Weights of a small GPT-style language model, trained from scratch on English Wikipedia.
Size: 8 layers, width 384, 4 heads of 96, MLP 1536 squared ReLU, vocabulary 8192, 50.1M parameters.
Architecture: RMSNorm before each block, rotary positions, no biases in attention or MLP, embeddings untied during training, hashed n-gram embeddings, learned residual scales, skips across layers.
Each number is 500 + 25 x the weight over its row's rms, rounded and kept within 0 to 999. Layers, rows and columns count from 0. Numbers have three digits each. The size before them is the row's rms in percent of the matrix's.

# layer 4 attention value, 384x384, rms 0.0546, rows 168-191, columns 192-383
082:524486452509507538498497449531490503496490483488525546493506489547501523519534472519523494465494525505458495443433492486486509498500493526493485533515477543550469514518524467499506467499511531517504544462507506462470515592470496504462514479482502503481524497516522509500522502529466479547488496517517531491540507476504434501464471469480491521518537508495520484510463495483485490457522492494524516480514523482519504502534507486482484532515488471516491505492472483446515468513498525519455497480509487476523523475483506569467488490521502505492472479487475529484468470487530479488
089:514525514534528470479533485513476505509483488528511517520526498466477478474518506448510518470494504474481486458553517510534524481460467525482485507473437490517482528526509498541458512500504531479506496521488469513493531514469510466498555538510502519500542543515514531516522565501458488474511523437459451542524489527499511435528478504525527504517476484506529494489491475517526497524507538530527545477552468469499499480537517510518504487569539503544512491491461571468533501475452507509499493495497486484487478462510517544499520509467474502503494512498472524523486500443472490498
089:510530529499521489477465520489519533442508499495528514551531504494485489500543506494522510518482484488508507498490525514458524517500467498529470512476526508544531484522466512513514456561509487525509496486472504520524438502489500526520494534471520505528514500525526495483483458505496472516487491481531523457466506508517540496546513499527467515507509519541492522514470482530506523499501489514446479473493500469503495473525529487513488504471476465487557479511532492502508529513477501497484503443541501506514466500444520514491484528533496483518488499499484479502481541508492486533
079:535486487522446463510533527441472480496510469477508485480557485506524531520526521489541496522441489488527469523476462495511515549500479485475442523501507498499474501522466510484476533506452504487461510521481496495502484578491462459527485494523498506487459486446489490459443480529481512470475489501485501465508489530507525489509501449487535499513491477462512504543522477502502504500536491484524511491510515540478505433509470474500512463530497469519512510549497464531538507502496468489478519473465542511493482544460461496524531509484527521492490487510485506511527524495489485525
081:488524500470537489496451554528468483506465518505474518503482491552490493447521468530485496493528519495475502494484498506489475525478456477468466501501505467540512502512460510471483533534489479513526445495503471502474529550452501530546482457531514543494524481519552507484523523512463507455543487512468498487464563496504490513530488513560502502537503509504470549500483476493499499489509472478488509520462519516515487512535474477492518520475516482469492480510523545506517506530526531537482480492493512504486506499501492486424531481523511515465468486512486509453494506521501478471
083:472492477510516508519496454512474516505491503521525514499488510516562517514487449501486487472515509520500483472449518489511453520467473469448511533474484498476488474504516488559519478515498462552453516493508539503551485511492521524497492472527493502491526526471488441485496501496507522488501498487469490471529521467484494549486508520479527488504480506479489502495487559506516509471506501510533492520519504485445469493464498534468511473467488502475504502471465510477460526503517524497495516512501483504482560500520528522455508529467506476518515534490492519489514486479480471490
085:461464532481545519440512466498457476553521483501508512497514489454521505514492476499502554500500448488479460482511517512519533502520489515493518483523520537528506481545479524524499451467513509497459477483499482526485533501447487558500524484513490452501559515496448507499506533484498558556478500473473453530488467469515479506522511501486491488531501503501506526503490512489474520456497501545507469518482483515528484516503510500496465484491576496535497496461504497510496504481467533509564473522518476525506498514526504533515508545477490478465510474517483516500490456437495489480
086:488478475504556487523477489461460578449531472457498494468499461504495538519535498491531511548484532467520527487462519509504454491502534510460489477495540519523496466510494504464481474521510461491465504487504511489516498546476471499497499489494515572499477464448504488534462494533458501508514492506499515482470532485491487486524515473498529474524529519466501479521509482456488529503539522492468504531490518518479454494518490457477499531485489500461503451506527511495482506513491497451485485454520505527518493474499498497473529445492495554515512497502470494476510507574505518564
082:504438495519487492514472527493533485459511502454493517480476534504507500513461500505493529538527527462489515496475492480485513518481472486531516431485504480488523486528507529528499498512492549508511495514494524462522477520475540510519480472525481498524492544482469490463463492538530504552502472474474464450497497476492535528463489468505466497523502509507499496544481499517463453539497450501507501558513532498483471513466496508486485475492543509490539542494442550488535517471497508482535502504483496533520504487496506483583568495455507479518499535523500473486512523462531511498
085:519509487472430539531520488582492491462484497476461514513531500455497501474520514534516522490511495514477500476535517490544533472507515495496500488529493520477526481469482523506545498485478514491507531505525478494484540492500518546494486506505480496468527526451461496512487492478478476468474465511521491503524446517505521508492526495533528456517488497541495478484554475498511494505502502517504485492505524507521539471506472481456508507502474449480522469521518477522453531491522451485525525555470474516535499482496524491573490506494518480490473515478502516502536517471492494492
087:495445510516470492519480501470508526484490486521531525486504515521489516527528481484504479529480522480493522507521481511496510484476477495488490432528487502504519567509501478490492536488515477460510522518483488553482507510534500466504529518404489531511415517522465547563501496510510469449519514497510498488477518480492506463496464451480520526524498524460519493483500518478479526488519490523479484489471504489548478479508544488485499437484538517496455490461510511486461480506493509556472478485488499503514501510506543463484543510469483491523462455512525512511519474522516518511
086:492460474416542516487517520534476474505501519502515523478502479476479527486547460513511506497516488454487489535495506476515480515484510502508489544513520482480459483475483494467501480517500501515501530517544514512476504476512478518483489474513503469505507497501505464509489511501485523458481502504542490516488523522490495446506483563472523499536486521534520509463505509520498469477509536488510537502493506519447474510505506496480499530525469448532511515535519516515501508503476514484531541487499508484482499510510490489465467509539471509496513552497555518495477537486496483521
082:478503451506489523469506476484461476453503498507490459537532471508531484470486528504486507518474461487520499453494502527529476522519504510499498487504505456470505502501499523482492477511441486522503509522490517496491522529523456473480458463439528532504494481489490470512396544477535492481502546467509478498501477537472504504504515550521505515503505528511497563502502505496515493524489502523502485485523534445456481484478461512488530503507475567520491517531492542484514550483507496484571475517483463498496501503535496537475463521544484475481517451466496499486486543494489502495
090:521511534489466508465550504513523476552498469506542467485533514558466450495486485491512510548512547520512455475520496480490540525498486509560477482556475508505501542500516507493509477478518528488550531502482562512473519485509549530491518461518484523489508493561499527472532487484519506515481489499488483496487513450522470510467508515508469520506525459485509487517499493543495458512511468543510517520493482483507550481472525509472468450497498502513526493479511495494520528516430502528529508536467441489504525522495485449520478505510481474534496510471501520487520485478458484470
085:503486481508484493489495541521517494484526484467478530480478515505553471491482538516465447522486531509518513508457483492538490470494534519483482470488492498548507528490471483512511535477502488512505536483470490479528512470539551487496474520536492498500485498445581523537451460519522516496509518554532506502531503496513529487480503492499524498488499515471463473494484517491508486536533532489486513470493502496505524480514503468517500516454486531511544516524500526452421476463516509541476524493501532488458470533484455522520512477487487522506521504550519494505487534500483483465
084:475499516478519467533513497528469508498536517480505506509496510484508468513523514509464553516501456505497502528516499517551531454478512537484507495500498508496496467469514526559538506496517476503433455486528453488539459488517482509516492538510507526467487502475472504520462493483540533491503490542495511500469494498534491508556500502524495476480493480470538505506531484516503491532531543501504452536491509529485484473446535457500520481496506519490493510502514499526496469470483549489485490507472528484481469482477526481545538528497498517525497518482466471536488510543497479506
087:527529498517497503512502531517501531496538488507491506480516528492510474453486505472540513471515514507488512576485516494501480469499494473468499493460515475526472492519505469466564500505471503482469461529494496459487488495486455465498448495466503540523440502541536537521518504510470486472512491494504476528567514505476518467531478457494495526497532491441485560484491538518498499465492511466484467512492487502492501502475507475516520499509502511517502498498506523504498489502469512510508502548531532515445482531530493536479488467524473523539533438484521504500503509537498552523
088:520502497508471485525486497501483518490440516484522482499508499513492502490522548503512500516496502490539502460498498487482510518536540514493471546508490475495423513516494496483510512549501496525462481481486500492462530521523482514503550467483520523505499514519500512530497544488477475511504488527455521504539509521492528491492490491500541474464470515524524485506523522488503518473473494532489484521497484491500435503538495474486494484472472507540523530506502476500543497502514494448501488456520492507513485525542494545474449451520498530511490483458525488485474530496470479496
087:540472513474486506515558466520515478519521502492508492535521531436492468535519485508498496507521500517470495543504481464449482523494529485526488502528453509546477502481507512518516508479502512556480512521534469553479428514506474527486525480516535500473554504486505537506504542511500517507490484477460542469469515467480475523477496510485503496527455479556486515499526476492469453514499486472470469516472481488487482478483528503521525505468517446480493500533462468557467524476522472477517515513525511487493486499470515518507485548476494511502526530522472498486499471485444496462
077:510519443473511501555469488536494449534496499454511507539516501485487516468504477534515477509460518474504514483501502496480485501514438489504489492526483487494461493470489521435514489507505534483521475480499489489507577509499521500503520517512494507489565511527547493499502514520466479502500519504508506529508476486503463481526534520485459487504479492465518532486527506478494490476492489457518492507525506501498493507494493573497469513473482492550486470495526503497488465532495514448521491495514492479488529488513519502481481493490494497510505510459507473514498450502458524501
083:528498498534488557520501484501537524488530509526478500520443513490478467487484497501516551516502498515493547507555524537406495451495469486480533478474513503501559476516528474492511471499488501500523501520481513541504478497501533491478511497554473502528468524484440536507496525468498508500489481540458498523539505505498490491470516492504496518475490518504489474525495505489476526552494507501496489489534507571520545477468499506492481508522501507507514484499531478465493514498527505504526474474499519484493517537501573515469525486494532517492494495487531492541460499463534520518
086:511482504469483535508505481503503502581475467478530495486466489512486455541533540509453498472444480530527516482483489530514547514527502485530545518477491497492485463526474530478503470461506491475484499490521488480508545479507496547490482451563536512489536525498490494474501526517534519488493488488517487457483484461512471515498522527519508497520488532468507494490514503504474502542451518510480485526497533472447466525461471553510539464501537494482496506546480512544484503509522511487536499552499471520521512523448497502509444507491495523505513512483477508492503506498501473478
087:520490516534461485526464468515499496503509463519505528458482504502540535506501538492538516551493496473546501491478496483483445483481454479526471478465511478542512460472498460492505521524439502502504514539514502492522473538464474507497498468446523548487524450497486505523487485519487462489543522526500474519516463499488470468544501473524484511473480526459476510485478482467498512454519492484466466503486515545499515557524521511495481526466510531568483519533521519464541506498493481492486508468502480488526449571497508509478441462526454523482499484472573530500484509523498542501
080:502491508488457506530492503523507500518498495532504529515505524543477496499511435504547521536507512479478495455523494501532498509483478536531499510550485527527456503479509540523502520522501486481543491503502447532502472461509523512524443464502491548475498542517494497528534526536489471489484488562508490557487471519469551530506467479513488521474462482527476476470477504516518467466502477537505505501520494508468457501486513527506509488493527544462477506469483502522490499470488480452522519475494489507497510513477482458513489473524504528553461498485478486444457523471522493476
# layer 4 attention output (transposed), 384x384, rms 0.0461, rows 168-191, columns 192-383
124:480522492544519517473509492476471508499512458498497526517493549502527463543540499497508497480522492515484527500486550541480521513528479487532528478470484483499507515471490507530511484524462524507489500499518495469466516491506512488523476520525504490489528480488534481451496509497518531520544563499531478493482500493509476461486538510494462537477493512478445470494471517460509526491530520503504489493487482530518521514489459504491514498557502525487440521480551451549474502525503481504503525523492499477550499501515518556430505474550488493490508494479437527481526457477494496509
122:509530519501506514518489531468523490551485482472482489461518514459495503481491510532492502469505542480547474504509499481525501469519490458501473468490501500513524494500514539482506525487487509481499506486457553478510463471516467513537496512529487473499494456484504531542504475454521475538507484539474502518516522530501491535478535541522497507493503541513474537526505541524489474544504478477461503557472510498528503542484500525487499507537539498502491559456483531475478486566507539490520453506521467522472519460514512529496518475511498499456500486502454492527498522486504519510
117:477494494509513532492481503539537537501469504494501519495475533499508489495507508479481468524556512499498448494470552458525532487492471500515455499527506469538492528506477506471532487549472503523446517487478470495516501451454495509483522520497494471505498517511482498495540494479478529467483509459517499513486491450508492473523514511525493501551511512472531468487461500519473522531505486523493486543519493455482490487459498506461478467517499471483495494546479533472539475548519515539470501492491467511497573547520513475478514489508532498492523514502448519546507518521510494476
132:516521487485491521538517482517541471488506510435522492528516551497462508544517477512465463517517476530492546466477468537458485543491481476451486480510506455491468509520503496492534498522455518520494481512511475489486494496522455467511511541490517491506480482516493451476466504492502508491452528488482507483505473501498511501498502484521524523497466522494499506450474493510490514570479508517522530506504491484535504552462519527518512500459492466515479514479524463497493471455520475472514494494490471501496505485555505465460518496468494513463484479491483503468492468518490520467
120:497558519478473473532483451508474526483491492509482466479479538479487500529504497483477463497509478495503472465511477482453503483476536534533493453489528472511475528521497528472526523461539472469475473498524487510467472514498471482517468531457478496452495491522502530497501514512487495475498509473510527501538445509504519483523445491503536491504500502502479515535513527498477531521531511522534521488485522510451510462495517513499483510530510482475543497527534460528515470471500482516442487496504484486473471468479506518507526487483538514476489527512531468540505491513496530463
128:512512526510490533454446475457542480495474539498493490502513477470419535544536454524487488491469504510500490540499458508452483461513462517508526510508536480485533476537515467526535497505546513493558529502473467491527505487481521517510496470491477476526491542512501514512473511522479496543537541497509505503519477514512530513508428453487488502517497505488507494488489485526461477496511506468537509522474476453515491499538504562509499492505544464533550490526463450510497513496477462476522532496492492488491516559489496446443493472497511477484499521477462490546509473531513504505
120:491515511495469483513484511509496495476499561535519501506478500505501501496467482504527508550477487477532532450506530517530527505521493494487474491494452502453486525476547475470483502510461471504505493494472506498444483491531513491512490444536484477588498532486504512476516549517462494489471493478526520503484515445497564497536492487538525525488497508534482502495544466501445445502519528527512485489463504486504486527484488516515479499522478499491477486498597494483494520495515513484470462505500497511520492508481497514529517499522489531547498469485533452477500477479485514492
124:510504496524485515507493496521471468498522517548501500499479566493499517525492544476562548518534544490503482496509474530535519492475510505512504510544508548520530444480489463469492455515461486464530464477492507502493470528484462514519537519468510473523528465516511479513530500469501485478543516503529498499495552484500483499515520463508526460462468507439540508487499488515478516487482488513492478504461517500495481486515499498509494523517529458463503500497487514460486523487546492540449541504529509519489532511521507466519486520473496506549482513516495465482536505508527461499
122:467518508516458478514484525534509487486503490490471516477447518508475510469483539536517529491490486512543491501469539484478498519508520528489513498496490507453500505493493477519466508473502507468487496500519525472481507451536537488515521486477488499515453538499514496508474434475512516495469491441518531503513523469517515439528530493539482455496509534513523512472477519538516530477521514497485491498482502532513524492460522537511500505501492432492490495484453515513515519480515520514491512510473515488469498461528501451517524480471513510480532518476541513532452507462527524524
119:510530435520536474462499521485501490508519494498511534492490482427454516514517491497481476508526512507514510509532479467421461521529521498519465551505503522509501501479481489536436478489507508489488492520487463486537483502500494503504520526527494506462485523506513495485567518528456461502512525531470498522527528514492500506494472452538503509503471485518498514489495496452520469499462492518498522488483499523486514486493531509488477498469483500511508508513488454540555498461545449484527468525508497534543485476494536529534508496483523487525499506501505483500532520512539505503
113:538457496516537488525460519493470455498470520476463464472475525479550506501569524508484502471468549518511484450510523506520480491495498498483466485526512544449486481526505555509513521523489488498525478511530493473522519507507487478523495508484517517459467502548506520463479521491432540520508471568533532485526476436500510501509505491508479456495502484514521506518454482493513477491503483483534441519523499469472465504524470526466469510502505480476495517510474528470515506484530517473476504517505459477495463465550511490479482504508506506503478500480494483490544489518507511497
123:482518520497485505465493511527518467466510472496532484499455492489523539517528498503480536464545502493494510489529458521483475469446472472490497482479513513498526508441522486432549495478528510496492460459495539533553473483519529507558516523572497478510473503524517513525511476487464524460482514489547535503509506484521484529495510495498479511487520512472467518502528554480479493490492499529500503523498495497532522474467496512505493479477525502521465506495498525480474487459480499478507524543513495500509478503510532472491519504515535500494466512517516502473521456463526459489
121:500523535526526534482469497488550543520453513507532517527537503570500507485470540542521536501478536519461508469530527483495519486530544487497504495524486466473508510486526482485497529502524467516483466469447510516522556522492496520527483498451489479467489481499518488486514547480492491487505479480504538497511520547508518464515537515509524497485500503481473481483502446562506488499477502478488496504484502517458517491480464457468494518444514503499491454478472500517469525538511502493516503478480508536502467496482478478469506470501530537528452480533499547478530478538466476517
122:480541530471514503522557451522501525480485487439463512517474497522446458488518487485462526514549517488488456505529497479482439538504491469518539481480531518472481510505487460494501445510508507493500527484536496516483539516456483496503478487472513519527509537507526528499504473436522491489512481451513447498513488530488526566452502455493490503470506479527523447495499515492531491458542504493512512506481556484483509499505458527479447489513480500528495530481496508512548527513507497522500557488485492506475508491500486509472524508463541535490510495519511467483515469522498492520
118:554514568494471508526477470509479488520542483503535470470518506493469496492513542476513482509469502472487528480474468514502484520514474466491505494507467524495520504460477460504455482515505511497482487491468464494534483507503495524501503516563483493500491513498500527503496542515498475517466484497510505484491485488481505502494528528476521515496469452526498480536532516503495512503504500490467488529523501499516472491499547500505475466542476437460538490509515523504494524471502492493510553494517501503489504519484502527529464461488537490503471523495504500477498489468465504473
123:468497472455509537482548526504504501510517504516490523452509513521524468482505503553497493506486523448515484472470505503425479477478450520501499453478494517498546459493491497479476518492457517494519473498518531468513540495522475532497469518499489479470544526520514514519491479498469511476473520474511460494517481484466522488471493499505507549467472539474522533456498502521471519493458490524496485497484504488457550505511516549453497504481487515510569522524549532487481497546500488511500490487495487502534508575501498528502488525537501535474511492508522525504522483495534511491
122:476511507462479521527495470504490488485501519502486489485503488491478486491465472455499506496494490491465519516476510561504468508479507529553499493490511492502527504514494496542479474538500507458466468468518496540526532503477504472466521511466514535536482501504503471503501529503489502524482534479461516490511540470491471499487467516463510514437488465479479479553486461478487481486554473489561503521531527526484512458476507512517495529508475514503559475479562531480514549518494502504509498490493501466534489499499527476523466513486505508470534486515521474493476546504515559533
119:501499482496516516479492492501495517456531540512532540451437461510513481492537531489530520499467537456547487540535489525480492524553517531495491518500509489488478508565528477506512529520517492469480523520503470494499480491482520522543495463461520528471483495523489511536482493493493526480498475511482462477496503501508534490488436458506523517526464481464502521498500504502487476535477513486463509492503491509415502509487456459492487502536515515480488515534485473463451526526499484475502492486478487478500517494534449516513546531501469496488507547478464475510523471474482473480
114:523480535485523488552486472518485461495484498513500499519499443488489471547515547487513521490476496487485487511537520538507523509512507505511538531478529497481475501512509519494537491548510508502509458566500538501530507497480500485546500540470476509493521488486488494475521436506495491526507490478452467505491522517485491513484490527540504484474481551512468457537490495505549462522450524470503458500486471513522522505532491524496476459517495484505532524485535520524496480539536517521506527501546519518490513487513486492520520497482459503531513450479514474515447509484548507492
122:501486474452496501515486514491465511489476527516463498516484518500485497535549493502494551546495534482476493485492490522485465537545483508532480555509539505512544475491468504443488541495519480510465531490465518543483502450471472480427515486540515506515528533527527461514447522522527501494541503471528503522511505554481499508510540482494503478477485473502486500556526456524505462468494505460496505512500542486498504465537484536485516504524431487495518533473503524450491468531506486461461490498520524501499463532550485477451523516452464500479474468486530463525514455529533492516
121:509482478502502466462506531503526483466511537468508532486492487525448462548407489542478532504476462477477510471495483463469463497503474511494500474544433531472484486519498514500514504483489484520503510495532492485516519438454483515511495501532509482519504460525471510499489466508467508483515491484523432464507500484504453502510526539511484519508470500446500496450471487465505497519501507481550526476536513484499463506498515536502494505520500518487509444512529493487478489513495498479480467465510531488461506481454501517510477509470528501503462529505479476504542464498514454545
125:502498537517455508541494494487521549499468528522507505487504508471505510487497508483472512496488517485515528517520467525478497497522548482479462480492502530547507535495520495479501495496544523522479520512512447485505451485480490507509501494516515547494504509461474476469548490489525518484522514537467504521475508503518513520456459465455485478500531521491515481522496500470484525523491479504459519530504492482475479481489519466516489502503528534478453505548540513497503506494552541498439517476492547463524540491520511540465543539486481489497458479499506489470509498520507500485
120:508484499477534512540474505520465516472501534500495508479522475518515484457453458512534474470469477530463480532499499492467440532497547491524522529509506509543517516494518493465479499561565473482514446536501493498509503516518550508533547495482508459481584465528498526464503499472527530467500515490474493501484513532517500500531481486484468507513486510510486519475507479462540464510472488477517465520500502443486509465495484507487502496495480505494494519524508534522492503517495513472463451458504477477506480431468500482486517511515519486497454492507524522526521494547514556490
120:488456481485480511455530479508435510509546550517537492487489487448531456522504526474501495513509486536504489473507524507498473466524507463516472506536500512470506510467482538499523496551474472548504490490501521482513496464518459516525494488522487492477506482533531484473508510531484482527477504462523474478538516460503470516499511503469540492457527502507457495494485534465556479527524506524494509543475487520525482484534525520543500480498545447468533525478441541458446521512504487482539470504502501521490493457496519509520491508526502528492503518500495538524450512513498522481
# layer 4 attention query, 384x384, rms 0.0424, rows 192-204, columns 192-383
079:520476514505522451503469542472507554481503486517454483467509541499449557527483485492463486484474499476484514465532484518494558533464492424502497481540466518499516526457545512499509473508537506510533482504511494492521532519485515518510542515450465494522511542531452471520532515532497490480482491501485512535463464490530529515515545511502508489517480522528560508477545472505484501500491485492507486540499504501539458494509541508459509543516520515501536492483494527536516464482458488522518523514447468502491503518528503513496480512508505497485486522477533492473526509506518492477
070:488568494523512457510511472522471527516509496510511472516476524531506500498503475475510524501489484471528512464507480499484504488516516524472551466468512534475465469463517527533510437560536509496477519521489541455478510546506505468492482520469482520489519520498495463441483521511470460490499536498508528509521511497503498485526478524485491499467435518512484506530483502462494515477483505481482497492472521462501510507478519537518515482494500530488502522468487513542488465463453538450498532519505474477519540500472503475493478460516513527510462471484519519528489488511483566468
071:488508482516543516458476418532519472474526528535509502530524514523458449482467452521494492509507492492449448487525513533483554487500486479464504508546488544493497466482519512473484465504508498512512497550474488488510531497464480513498507476478490499525506514511471505516527513517517502521496508541501492515516499527476518480486519488520503492533502469492540482478462486510502484533536521518522499561484536491504448511501506519488513485475517500508506525518459502501487524515516488538506523480454504507466452479502509483476495539508510482522463483500489475502505538498484487499
078:495486492493504534547478514502513503481496524522556507431476528525522507464512484531495503543501533507488496538480485478525500527497508507504484477492473476486475496475517522522486488515497503536494472503509462460495505487534513470511512515478459441514512539516493516519511495526448511494462508504518449503470499464497465511481509506495490491506524510483484526485498501514520532455472515534448472535488505498465489565540490514475476535515512507507513465506471518466470540500465506477533483481484445471504498497472497498490484501494502510497524524482468496525480531481516495463
074:554503499467531467486481501410505487476503503452475527455491482461480456512505518516551483480482457535483526499481513487490526459465509528500490539526479457518535509528448538524479523512486480470497495529513489522507559470499486483510484495485476445515509511514479462517475541512544507509543459522489492491501512475532500531522502472494534470469462468536498499541498514520504508524513481502552546504475493533458471475480522477480529501545533479458529512517505466504456485533509501537500501491482523488515495506464500511484528467484514497532466502487479490468503453513460515534
072:506513515515524471465497515469446501476495523473529538502511476476571486504490501537492514478457495488488529505463509524489492478490515537532487541496455517482503508486456523484491475532472477512497504504453532531511504492515520530462480536522446490507465516501510497528480482519499502523433474494491499485502491518486503502496479509463485483503518495462487517484517530523499504519550482518591498472521457501485488525488513492496489482536547521503526457469486487471546499465553500518536487499495508526493505521455481514458534522494507528513576497507512499477529474485521452494
079:493463483481493500494498499554504478530508510481509478556500495523512470498489513479482496506516514475506518525477461504516511474484507489499551508508479530530482517503496485526500493491500504479522506506483511474457463480510487519523517521589490517493476531478542524480528478520487521448487517522519505455490533455483501515502482526485474563481469518483470515461505517491543503514457528501519511490471487491451528488571499495454506487514487523460501569499505520497523519448422502503489488509477471506537517487508536502527519466551450508469425488484470455511492513508516487505
083:515526483500462513498510498539533517522532522511498502505525529532493490525522507436561493502505515499512481464526533500545465550507501440477505491506535513473515500491543473496470490510457533547459539508516479505463450499489525454486534467524527550482480491481480531487492518469489534496480555509489498528521488521478465518490505495549503506504496513529465509510503503507473505512506531500477503466504484468525544509491498476512505527522452522483473516516497510493454485484520488485478472504578471500511519486552511513506453467514489502442541485520527517519492513521513530480
079:527508540501513466560521552510530510528472502505501559525491476495472535532505531511529499505489495530529542460501465464532507525501542441535542523493478525484460561494465531475494520510448482538513521537525507503475482494457478502509487557476499484537523526508508507479516530488469534539498474493474485491525530452498510507498531508553518504525489506524501489509511539506500533526478492478489529477501500500512536498513477468495534487473517496459519510501490467488529507484535514474487499480515543493526499466501487466511497487474499495486460504494493448509472536524528487481
087:473531502501507523475505538527507492475488501495491521511491455529487506515531495439491504497508548497501473528495534515448515516515453489512518506486500523540499466537447493487511517480490496491519516498519484479581531514495492490528457503512493541509466478495512545518491485514530488521547500483513498501481494484498531512531548514475463478489471508514544429540485493560501474452470556557518492509512459523475469467529495527495497499464525463487492509502498490506448489466537494451460518445508569513498510484479517467489497536504485520490473545481483495529540498547511529510
084:449468481487513464510516516524520515481495457524515500506503489513498496505499505526462515485522487530489507486496515501486508486500496513479542485508491543530500516527508554474500504488545508467505459458539506450477516506476507513530477526477529520480481509468483506496488470521473504484489469471487554467542485474486473470506542532498503510498479482483502496508522485509542475518450505493509505501495528504521485445502460490496526522505459536527504513470487483478479488519511467424443517496514535508484489496505524455537511505477571498505464516518477508510489506480460475512
086:469507512499492480475511544466511473434530523513520479487460486503458515480532500463515528454484515496485515515499506489482485547502484531519488560517459461503471516522476483472464521527474474496489510551492505526531484497505482497491531490479561467505463514518496522484495521491533494493504476527486465515534502479491492525523528514483455510488507501503543476532522503489488510500475494519484517505495495488527480493514478519472515492490460484510514489487527490485509515499528448446487516511482525531457505483519495517528478485533486500518523512498474496526477521544519537517
090:486512533521505505523529450528483459507498510502529512454511479511501492532490487519518506489522511510486520479445508484535495494473500472543511520474501501511491519461517493485482521521460545475544501484476514514493498441528455502497486489499461500481514473533510478508528533507499505517440490493476525476493548493533481500502503490470466533527474504537496479409525512496487496500512468481507469517512505520468501486468490455539538506499463473513471524496529534495508493499500501479477494490487511505496522466507480464493516460520491500506514533513493467490501516545480482495
# layer 4 attention key, 384x384, rms 0.0429, rows 192-203, columns 192-383
080:496512481560514520507515521539477483448520475489505523513484478528543511472534479498525497504499459524507533557475512472511450518477495553523528524444474495496516478493525481522477456523528476485507532483477512510513509491533490487445515527513476499521487536478509441510492486536478504507526507491486479487557531468507491490495494483508493491477523483457475502549515458468491501546507516525515518526506493473492518482483467509494490470501479505450517517503508458502493521504536488560447541492514460470512458469494463465490496523499498507511478492462519494516481486475506464511
073:483458501464504506522499519500492531534509506515453520484504511508512471525495514506562519485496500560515516497517478461483443502503496481518460517507508521563532538484485498508486519498494537519532474540522459558450533483470481476495502459485513471562558502513504487475486485501496540505445484508524503490489508556492460509507506489518575523517528523533515480508494509464488489489511466497504488518493501514507493482507517495528499523529510542508487521507494503479550510508476501538479478455515466523488484539556498545495538478483517465473486511495459490488516529490527473498
072:464517446472511464502524478513507465538506465510524488530503507512509480545528512496540497510501490504510498507480464491497448535491541521516444489500477508513514534485510482491537549529506512486492474500537522464537492460505505421527497546545504451493489514499438548530465500474484505499490504516521510480521491471530490522507506486537510478540510494509470499489462510538500496500481463506474436521542497498493548523503508486517447542503539462483457510531508462478467506467485491471483494492539497524496511517505521514465495515516508485483502482505485545485527503485488527457
071:492503492441531515485492502494509494506510465511466458507519543497415510509502524491489486488488479496495503457509499527505501466525491538506480486502500498488492475479475512558505529484466537472501541484486495468502496538525475489471507493490517516474526510510478511533501513540497489476539545541475505503493504517507481567471473519511445475467493468518533513504505457520503511537474489441501553529491498528494517506503567460480508515479481564514478482484547553500479493509445482493509498511528553520515500460460486519510476470474507520534473508509550508501526500493484479497
073:481525509471460511472485514543548428513525463510472480469514506465492494485484508502510481476501505457499509478514531516487550472504497507506507544494506518476521485466504502536503482506491511489547480473484517488515527520547529488539537535495463534474489517506481519528459514464536487488496505468507461498507501510476510511513471471530470497503489494498562538503463472516497497492462482552522473533502523526492495534515518530492488488560486513455434508452456471490502494507484481435525538519505470512479521438483533489483476525457506515490501442495515530463476525485495483520
075:532502471485487522483461525491509507501545493495484535483531512522494542460536524502522514526451430497506460491509536493487491478464539480478481488489508466484472499503515507503496501470475516479501547466523497493516483498507509538485487497524502456532503484497490456516550500468510451519498474545494445508524486496545498495503517519490465476497503541528474465479482499498499519519496506492502519500516530565507487475463504519490520475497474543491480530454542541498492526517442489547510467522510527482499498456459505456504483488515562464506507536527482522479522510484486481527
089:451500524464488487536504503453487531446494496453471488505476517510564538508524463487499501455531504493540508523521496532491510533507512555493494545485500530515495506482482515508520515496517450499515507492512530517541517507505485481513495453456528457538495503512537496477537485511516458500429494526495494485524501476467537478519495514505507484530498500478514483494514488485505481513505483511453504494504526477490455474472509513502552483492457462534505507490535515511511495545535513474491500561501490471471491512465483504520526497474515512490519517528510539483495533478543498499
081:496491552493504486505476495481472497514434519455493454519492510506492510454512493483497506503508527520521533530464471464483486490503506541507527472463515534542518499491528520514509475511478497501483529533484534492526501542514462488488473530465482534470457489513538494544496475490511516505489474514499475493524476508502546517478510470502450493513530473519492509476503507474501475510484533482537451505495477443505503467503540524511510521531544494508518510533444524509449476568514474482547538536507495527514479526526519505480527495494454506505495556511516501477548473497503475500
080:487528504493460515488510542484487508453497484461482503506506495532480510532513493507495506468546482460467447519518548517505540503538525450500481521526492546464541507498479474504525509475500478494515493509517534549421541489501522464502516508494517517542499509493484503456508511501530478523525496519505497523480519547499512478525497507497475501485482498473531546495515517541510460485467504490573536446506471460536473511526517483429472507494509537477509437495491498516491482514527461524500519512500507548481491481469539558516537537498483495466517497521450548478468481490541520507
089:515499450539530529504506493494545512495521554487452549507492503490485522489479492468527500524507489498487507501467504524531461429525539488491484493464494513478512503493524522472461515470495509465553511502477502551496530472487498506493509510548504540520490483506511525474523480507512495503534507516494479467467500495506477486484519444503489518468490502475466538463507512509488521473518480475526517479449516493476499522442492495524482491513533484494537532538481527521518495488486490484495508526523513494524507533502533468511489501511483527506491495513558505518507479486482522522
095:533514482495522525495507535513534476507509485537480538479518495509525455486482510497481520524488480527511510509519492498471475474495490557499475502514509488481518472485539542520490529475538493483591520509485487492538489507496527488491529505552506505482510484476489526560518515471519478514468542506470510528507491502508458466534512489540456514504516517534473456472485468519502482490536512535491492497488527552484499560481539480523509474512515490516482522511495538467508533501419491486523489485499533472500541502516517474508533510512507490533522506499544493501534528494469520492
084:497501492494522496489469524510506513519475505470518503467486513522529488510488499478565493470481511521532549514484470507542477489501476486449474482542490503479473510516499490507509522446478514518485497468507556483485488495455502519491508532489496520447502491510532515508441516494543515547500511496508468486482528496471506514492476494510454495483472474472481516465545520507530477465521501482484453529502472440489478488525471473504491504493487504501522568505471508486518519496439486509513505518487474485493519542520446517523484533499464484489470504538437457488491483480519513523